{"d_mlp": 448, "norm_eps": 1e-05, "positions": "alibi", "schedule": "wsd", "dataset": "wikipedia_en"}
Each number is 128 + 32 x the weight over the matrix's rms, rounded and kept within 0 to 255. Layers, rows and columns count from 0.

# layer 5 attention output (transposed), 320x224, rms 0.0437, rows 19-21,51-53,83-84,115-116,147-148,179-180,210-212,242-244,274-276,306-308, columns 0-111
[[178 165 103  73 108 117 162  63  99 160  86 130 123 103 161 138 166 126 135 163 161 106 180  46 108 133 125 128  85 143 166 177 117 126 108 136  96 101 134 198 105 138 177 115 159 119 199 113 122 138  87 118 126 143 167 108 125  75 173 180 126 212 208 109 118 102 128  99  84 169 104 128 147 106 107 105 161 147 124 127 113 126 184 175 119 146  49 148 113 203 120 113 161 145 103  73 114 142  95  79 153  87  89 167 127 103 121 119 133 138 161 106]
 [142 126  83 126 111 160 132 135 119 140 121 117  85 136 130 147 130 109 125 146 140  95 114 112  88 155 150 113 116 118  96 104 117 132 132 135 154 110 152 113 107 147 132  76 124 126 124 144 156 137 125 172 120 126 160 147 142  90 139 172 104  92 160 145 145 109 110  63 140 151  79 144 115 144 147 167 164  79  99 103  85 145 120 120  72 119 105 138 135 192  98 130 127 113 108 117 127 120 109 141 157 140 133 144  81 159 125 161 143 181 110 107]
 [141 139 113 109 113 101 142 149 133 163 105  70 118  82 156 112 163 149 158 186 117 111 144 155 125 177 148 107 116  94  81 133  80 112 105 120 117 117  64 172  49 122 149  78 127 113 132  93  92 181  74  94 153 117 132 191 126 118  85 219 123 142  97 146 162  91 121 156 126 129 119  57 168 164 153 125 131 118 127 142  62 161  96 180 144 180 136 165  93 142 113 144 148 109 165 104 105 143 103  70 151 130 146 150 197 139 168 113 118 181 169 102]
 [101  62 158 128 132  88  84  82 118  68 136 123 131 208 124 143 129 105  88 113 161 131 108  62 133 101  84  97 122 152 146 143  83 163 125 115 116 146 127 102 166  76  87 141 144 114 124 112 114  91 175 168 142 143 154 160 191 143 122 111 172  49 101 113 133 102 128 134 162 106 142 113 102 147 177  87 109 124 127 179  71 126 132  78 129 147 138 131 142 122  96  91 113 150 152 114  84 155 173  82 113 149 136 143 137 116  90 155 145 113 115 193]
 [138  94 153 123  89 150 113 127 108 130 161  94 162 133 106 101 157 141 127 113 147 112 132  79 119 124 139 120 146  72 161 125 107 149 141 179 161 135 179 123 114 147 132 145 135 105 131 111 142 126 178 116 113 118 158  60 129  91  87 131  88 138 166 129  97 152 135  98 156 152 144 140  85 104 128 161 142 142 149  98 142 128 115 133 180  69 113 142 103  74 139 116  93  89 181  80 110  77 180 118 126 116 142 152 160 125  85 114  95 135 115 200]
 [ 84 199 150 148  80  85  66 176 157 166 139 174 160 138 118  92 166 103 162 110  17 205 169 132 158 211 136 161 101 140 115 151 124 145 176 113 106 106 108 135 192  99 167 121 168  74 103 130  66 149 137 104 101 118 183  85 127 149  96 149  89 126 129  90 110 136 164 147 107 153 186 193  96 132 157  99  87 114 136 135 179  92 109 124 175 109 107 105  47 173  51  79 115 103 154 123 131 119 144 117 147  91 128 144 124 134  79 152 145 141 178  67]
 [121 173 162  59 191 100 114 128  82 146 180  67 158 109 111 105 161 122 129 136 119 164 122 104 114 124 143 165  97 125  92 171 141 180 137 132 113  91 118 155  72 143 120 123 137 148 109 138 138  91  55 112 106 112 101 157 151  92 107 208 115 161 146 162 167 120 145 115 160 165 103  97 219 129 136  80 140 102 112  74  86 148 155 180 109 158 147 123  98 169  95  84 125 109 123 140 128 100 120 139 141 139 166 140 165 172 131 153 107 108 129 122]
 [ 98  78 119  55 154 135 165 143  94 129 170  71 157  93 133 210 157 115 144 112 142  21 141 127 136 173  96 109 127 104 110 116 156 157 150 108 158 161 184 172  78  95 135  93 142 172 130 123 158 106 169 107 120  84 121  85 138 118  73 181 106 122 139 115  93 102 135 135 105 121 107 123 153  75 115 125 162 126 150 124  77 163 137 135 138 164 118 124 129 155  94 159 130  90 117  39 127  86  39  84 144 159 148 135 148 132 205  80 175 134 160  35]
 [135 148 151 114 118 110 132 104 154 181 100 125 127 161 145 133 179 115 140 115 123 128 153 153 158 112  95 105 184 149  96 203  85  50 132 137 146 176 160 111 121  79 134 185 115  63 121  90 163 155 135 154 131 128 128  88 137 141 110 104 111  90 117 104 134 186 148 175 140 107 131  92 122  70  96 165 102 117 148 122 144 150 127 135 174  87 156  71 139 154 129 119 156 168 137 100 160 140  95 107 132 121  79 113 123 126 207 140 135 109 112  79]
 [159 115 161 159 150 115  95 163 125 156 130 149 101 125 141 140 103 111 127 119 103 117 139 112 141 137 126 139 123 134 144  72 172  69 152 107 200 137 100 140 158 159  89 171 120 121 111 118 154 136 162 152 116 169 133 117 114 110 179 120 144 123 162  82  79 154 130 122 117 224 117 144 134 119 102  94 160  81 125 114 152  82 138 164 100 159 158 146 158 120 109  89  83 115 115 158  87 144 135  95 104 171 146 123 170 138 120 167 127 109 123 183]
 [149  99 161 140 164 172 110 102 109 102 118 165  85 108 160 113 110 120 133 160 142 148 110 160 154  88  86  88 167 110 130 122 147  92 151 130 134  94 104 187 124 121  98 150 151  62 132 111  97 162 117 148 146 144 120 137  94 147 118 126 149 155 148 144 143 157  58 106 173 100  91 142  93 120 126 116 203 136  73 176 116 130 127 148 120  89 125  87 133 114 164 144 159 115 114  89 138 139 127 147 164  89 141 162 118 178 117 114 133 140 127 164]
 [155 120 140 135 132 125 151 178 177 103 111  99 203 193  95 104 116 154 142 101 177 102 129  82 133 157 136 129 134  85 115 131 139  97 109 166 124 120 133  78 139 120 109 103 120 134 115  93 107  81 109 124 121 145  87 156 116 136 105  91 150 103 162 177 116 151 128 140 144 146 127 153 143 161 142 190 137 155 101 150 146 161 133 143 159 135 127 147 111  90 153 118 181 102 101 110 173 148  97 178 151 161 105 163 118 114 156 146 141 142  51  79]
 [103 126 167 133  89 140  84 120 119  95 168 104 152 148 135  72 124 126  88 132 135 144 103 155 138 164 122 181 138 120  91  94 150 138 143 111  84 105 129 156 162 136 172 144 117 140 173 107 152 101 132 114 132 120 147 149 134 146 116 119 112 137 108 132 186 138  86 125 145 170 115 117 160 152 124 122 167 141 114 127 139 132 154 146 144 128 149 131  74  73  69 152 128 124 121 100 109 125 128 101  71 129 162 118 115 132 130 150 104 203 131  97]
 [120 119  98 120  87 107 154 117 105 116 152  84 132 142 144 141 153 146 101 121  76 139 120 149  56 122 108 111 138 134  92 128 147 148 116 159 145  81 164 152 104 106 157 118 159 129 130 143 130 173  90  98 151 118  72 117 141 118 128 162  99 124 111 150 131 182 172 130  85 104 120  56 152 115 131 114  96 105 135 108 136  95 109 141 116  97 150 136 149  89  94 164 123 117 150 148 137  90 153 143 107 154 103  82 174 139  83 154 136 160 175 147]
 [190 133 195 100 126  89 124 183 118 128 161 146 138  72 125  90 126  89  86 143 104 116 137  83 106  34 106  18 132  89 147 152 106 209 251 146 113  98 105 136  84 121 111 151  93 152 120 110 153 153 168 139  87  80 156 178 142 158 144 154 104 206  51 140  64  72 117 124 171 152 109 141 178  76 169 168 192  59 169 116 160 177 118  95  59  82 136 133 102 124  90  59 201 108  78 140  71 212 156 156 177 113 133  89 116 178 104 128 144  37 139 187]
 [153 169  99  95 123 121 123 149 111 144 122 123 195 157 115 153 119  96 125  88 132  95 117 128 164  75 177  52 133 134  93 126 144 125  66 158 133 155 198 110 175 142 111 175 153 102 168 152 117 117 118 146 101 105 128 175  93 109 144 176 114 133 117 135 118 176 123 145  94 102  97 155  82 105 151  65 160 111 101 122 153 130 146 166 174  75 160  78 102 131 107 183 150 117 117 148  90 146 184 132 139 125 166 107 141 133 129 154 183 119 137 128]
 [ 96 111  96 120 135 153 133 156 125 109 100 121 141  90 109 136 117 115 148  76 110  74 164 188 127 150 141  95 138 150 128 161 142 155 132 196 123 140 141 180 141 136 107 121 122  91 161  78 199 141 117 140 156 115 141 156 158 127 125 120  98 128  85 107 138 219 132 164 151 150 143 180 137 152 144 131  78  93 168 138 125 110 121  64 180 154 100 114 109 115 101 141 116 125 148 144  57 145 141 135 148 148 147 126  58 122  68 105 117 121 126 133]
 [117 118 104  93  87 113 163 149 111 151  62  96 127 122 100 122 150 193 140 129 146 128 114  58 166  94 114 162 128 113 145  92 141 153 133 154 153  87 175  98 101 140 137 130  46 172 140 134 115 182 122 159 126 171 110 123 110 124 127 145 151 111 133 133 109 145  87 192 115 154 152  76 126 134 132 165 107  87 132 134 203 116 131 113 173  82 112 143  71 101  72 134 132  75 115 154 110 115 139 102 128 108 168 115 157 144 136 114 168 163 107 168]
 [121  80  80 159 178 128 102 120 149  94 137 158  71 159 101 133 183 151 114 143 131 127 155 158 122 166  74  70 110 110 157 135 109 168  92 129  99  71 165 110 156 134 108  88  90 132 103 165 137 141 119 144 114 117 126 174 147 116 107 129 120  86 177 126 136  33 126 125 185 156 155 128 107 121 119 151 127  88 146 163  96 118 142 147 125 130 120 116 155 121 148 127 146 137 136 162 141 102 118 187 140 187 107 149 130 166 149 192 128 141 176 127]
 [128 155  90  99  80 145 112 122 149 145  54 144 127 138 113 119 164 160 117 107 131 120 137 158 166 158 120  82 123 162 125 132 129 117 152 174 142  49 170 126 130 133  78 107 182 134  78 115 151 154 122 113 135 194  76  84 149 146 101 138 142 192 102 173  79 134 132  90 155  55 100 120 145 113 144 123 150 142 120 106 133 175 168 131 142 157 170  44 134 132 131 131 121  97 111 126  71 139 167 116 115 140 116 148 134 113  97 146 175 106 151 148]
 [102 193 100 150 168 157 109 151 135  87 116  82 151  74 105 137 146 165 123 166  44  88  96 116 150 117 148 125 179 127 100 171  99 170 180 134  84 142 129 121 113 136 170 178 120  92 145 150 128 123  95 177  97  94  90 168 145  78  79 144 118 174 112 199 146 140 107 155 150 160 148  98 123 111  84 113  94 118 154  59 133 155 170  89 114  71 121 132 131 110 128 103 194 162 121 151  81 147 155 128 110 171 171  87 101 111 101 136 133 119 128 226]
 [145 128 102  63 160 137 125 164 168 135 116 115 137 115 136 139  92 115 211  69 100 118 143  85  98 151 152  43 134 115 104 145 122 105  68 188 140 133 161 158 140 104 126 145 153 142 139 169  98 157 139 166 102 115 133 120  35 122 168 162 106  87 176 176 118 152 145 161 175 200 132 151 153 103 126 114  86 111 188 189 102  92 165 148 180 129 152  75  88 151 140 170 128 150 160 168 115 108 133 125 177 170 172  86  95 138 153 153 204  83 109 126]
 [138 112 110 113 133 138  69  98 108 135 109 121 112 158 101  65  98 151 121 131 177  77  69 145 174 125 161  84 171 114 111 162  99 130 197 110 121 165 159 165 116 205  92 101 168 141 132  93 200 177 137 138 107 180  98 150 117 157 141  87 131 172  58 131 154 199 157 142 149 139 141 154 159 126 134 188 159 112 141 123 175 211 141  53 212 132 126  83 150 152 132 133 113 139  91  43  69 210  94 105 145 149  99 152 132 184  88  65  99  96 111 127]
 [ 90  59  73 172 141 113 135 150 161 154 141 118 118 100 121 160 105 136 129 129  46 108 169  84 181 151 116 127 229 169  90 169 168 145 112 186  87  43 137 124  93 242 166 106  62 143 154 109 153 156 104 214 163 127 110 136 119  69 125  74 116 127 130 193 135 142 115 150 163 157 188  95  64  55 151 174  59  88 165 100 130  83 156 139 173 124 153 114  85 117 107  73 160 142  59 207  73 103 164  81 131 114 151  74 100  93 103 110 175 191  63 173]
 [181 120 125 133 179 138 140 130 163  86 145  77  74 106 144 101 171 140 146 175  68  60 195 184 126 235  77  90 159 141 116 150  94 175 158 188 165 112 203 111 120 143 113  98 103 143 136 195 104 178 124 114 104 162  96 128  68 124 148 135 111  75 187 175  99  90  54 131 199 113 148 131  96  93 127 157 113 118 192 222  77  90 114 181 156  90 198  79 120 108 175  97  36 193 113 142 150  67 133 200 141 223 157 120 146 105 169 149 144  63 162 102]
 [146 121 110 100 140 136 127 116 152 149  70 116  59 167 112  82 105 123 159 132 176 130 111 143 231 183 132 119 142 154  68 139  89 160 190 135 110  51 212 188 136 127  54 108 171 102  45 138 141 223 108 174 117 255  75 114 180 165 101 125 209 224  90 149 142 169 126  47 140 107 107 150 249  86  80 122 198 154  60 110 138 203 126  57 167 182 112  23 130 170 135 128 121 112 115 169   0 138 184 104  97 126  80 135 131 208  91  73  82  13 107 126]]
# layer 5 attention value, 32x224, rms 0.0394, rows 19-21, columns 0-111
[[145 108 155  98 101  82  89 175 147 153 141  90 110 132 137 119 125 106 119 116 136 145 167 140 117 167  67 107 151 120 103  85  99 148 173 117 125 145 100 109 147 151  65 119  61 170 107 198 110 152  91 120 115 114 118  73 117 145 153 140 117 126 146 144 173 111 227  92 132 145 121 180 123  82 114 160 153 137 171 166 116 134  92 128 133 160 117 130 165 131 120 145 123 108  93 139 152 160 126 164 122 118 211 137 136  73 123 195 121 128 148 120]
 [ 98 109 154 152 111 171 128  21 118 180  84 133  97 171 166  64  92 101 198 119 162 157 148 135 137 168 166 141 172 134 122 100  98 167 154 159 122 131  89 133 130 144 118 154 142 161  88 182  91 132  75 120 130 157 125 125  69 180 141 103 194 161  84 114 170 127 138 110 200  91 141  68 147 112  73  82  86 159 125 120  80 133 112 111 120 119 110 109 112 136 116 139 107 125 137 152 161 128 139 122  97 140 129 152 138  88 119  91  83 107 143  92]
 [192 119 168  80 143 102 121  68 159 113  99 122 151 144 113 134 104 133 126  78 152 110  92  76  86 141 100  84 135 119 181 109 115 111  87 151 129 150 127  69 159 131 135 123  64 126  58 184 133 101 172 110 125 125 148 121 125 115 215 127 116 156 163 157 119 124 109  80 127 115  80 159  89 155 132 172 139 135  57 130 116 133 151 152 109 143 130 103 207 109 147 200 100 173 107 170 166 145 126 187 210 141 111 107 138 151 146 106  69 161 156 142]]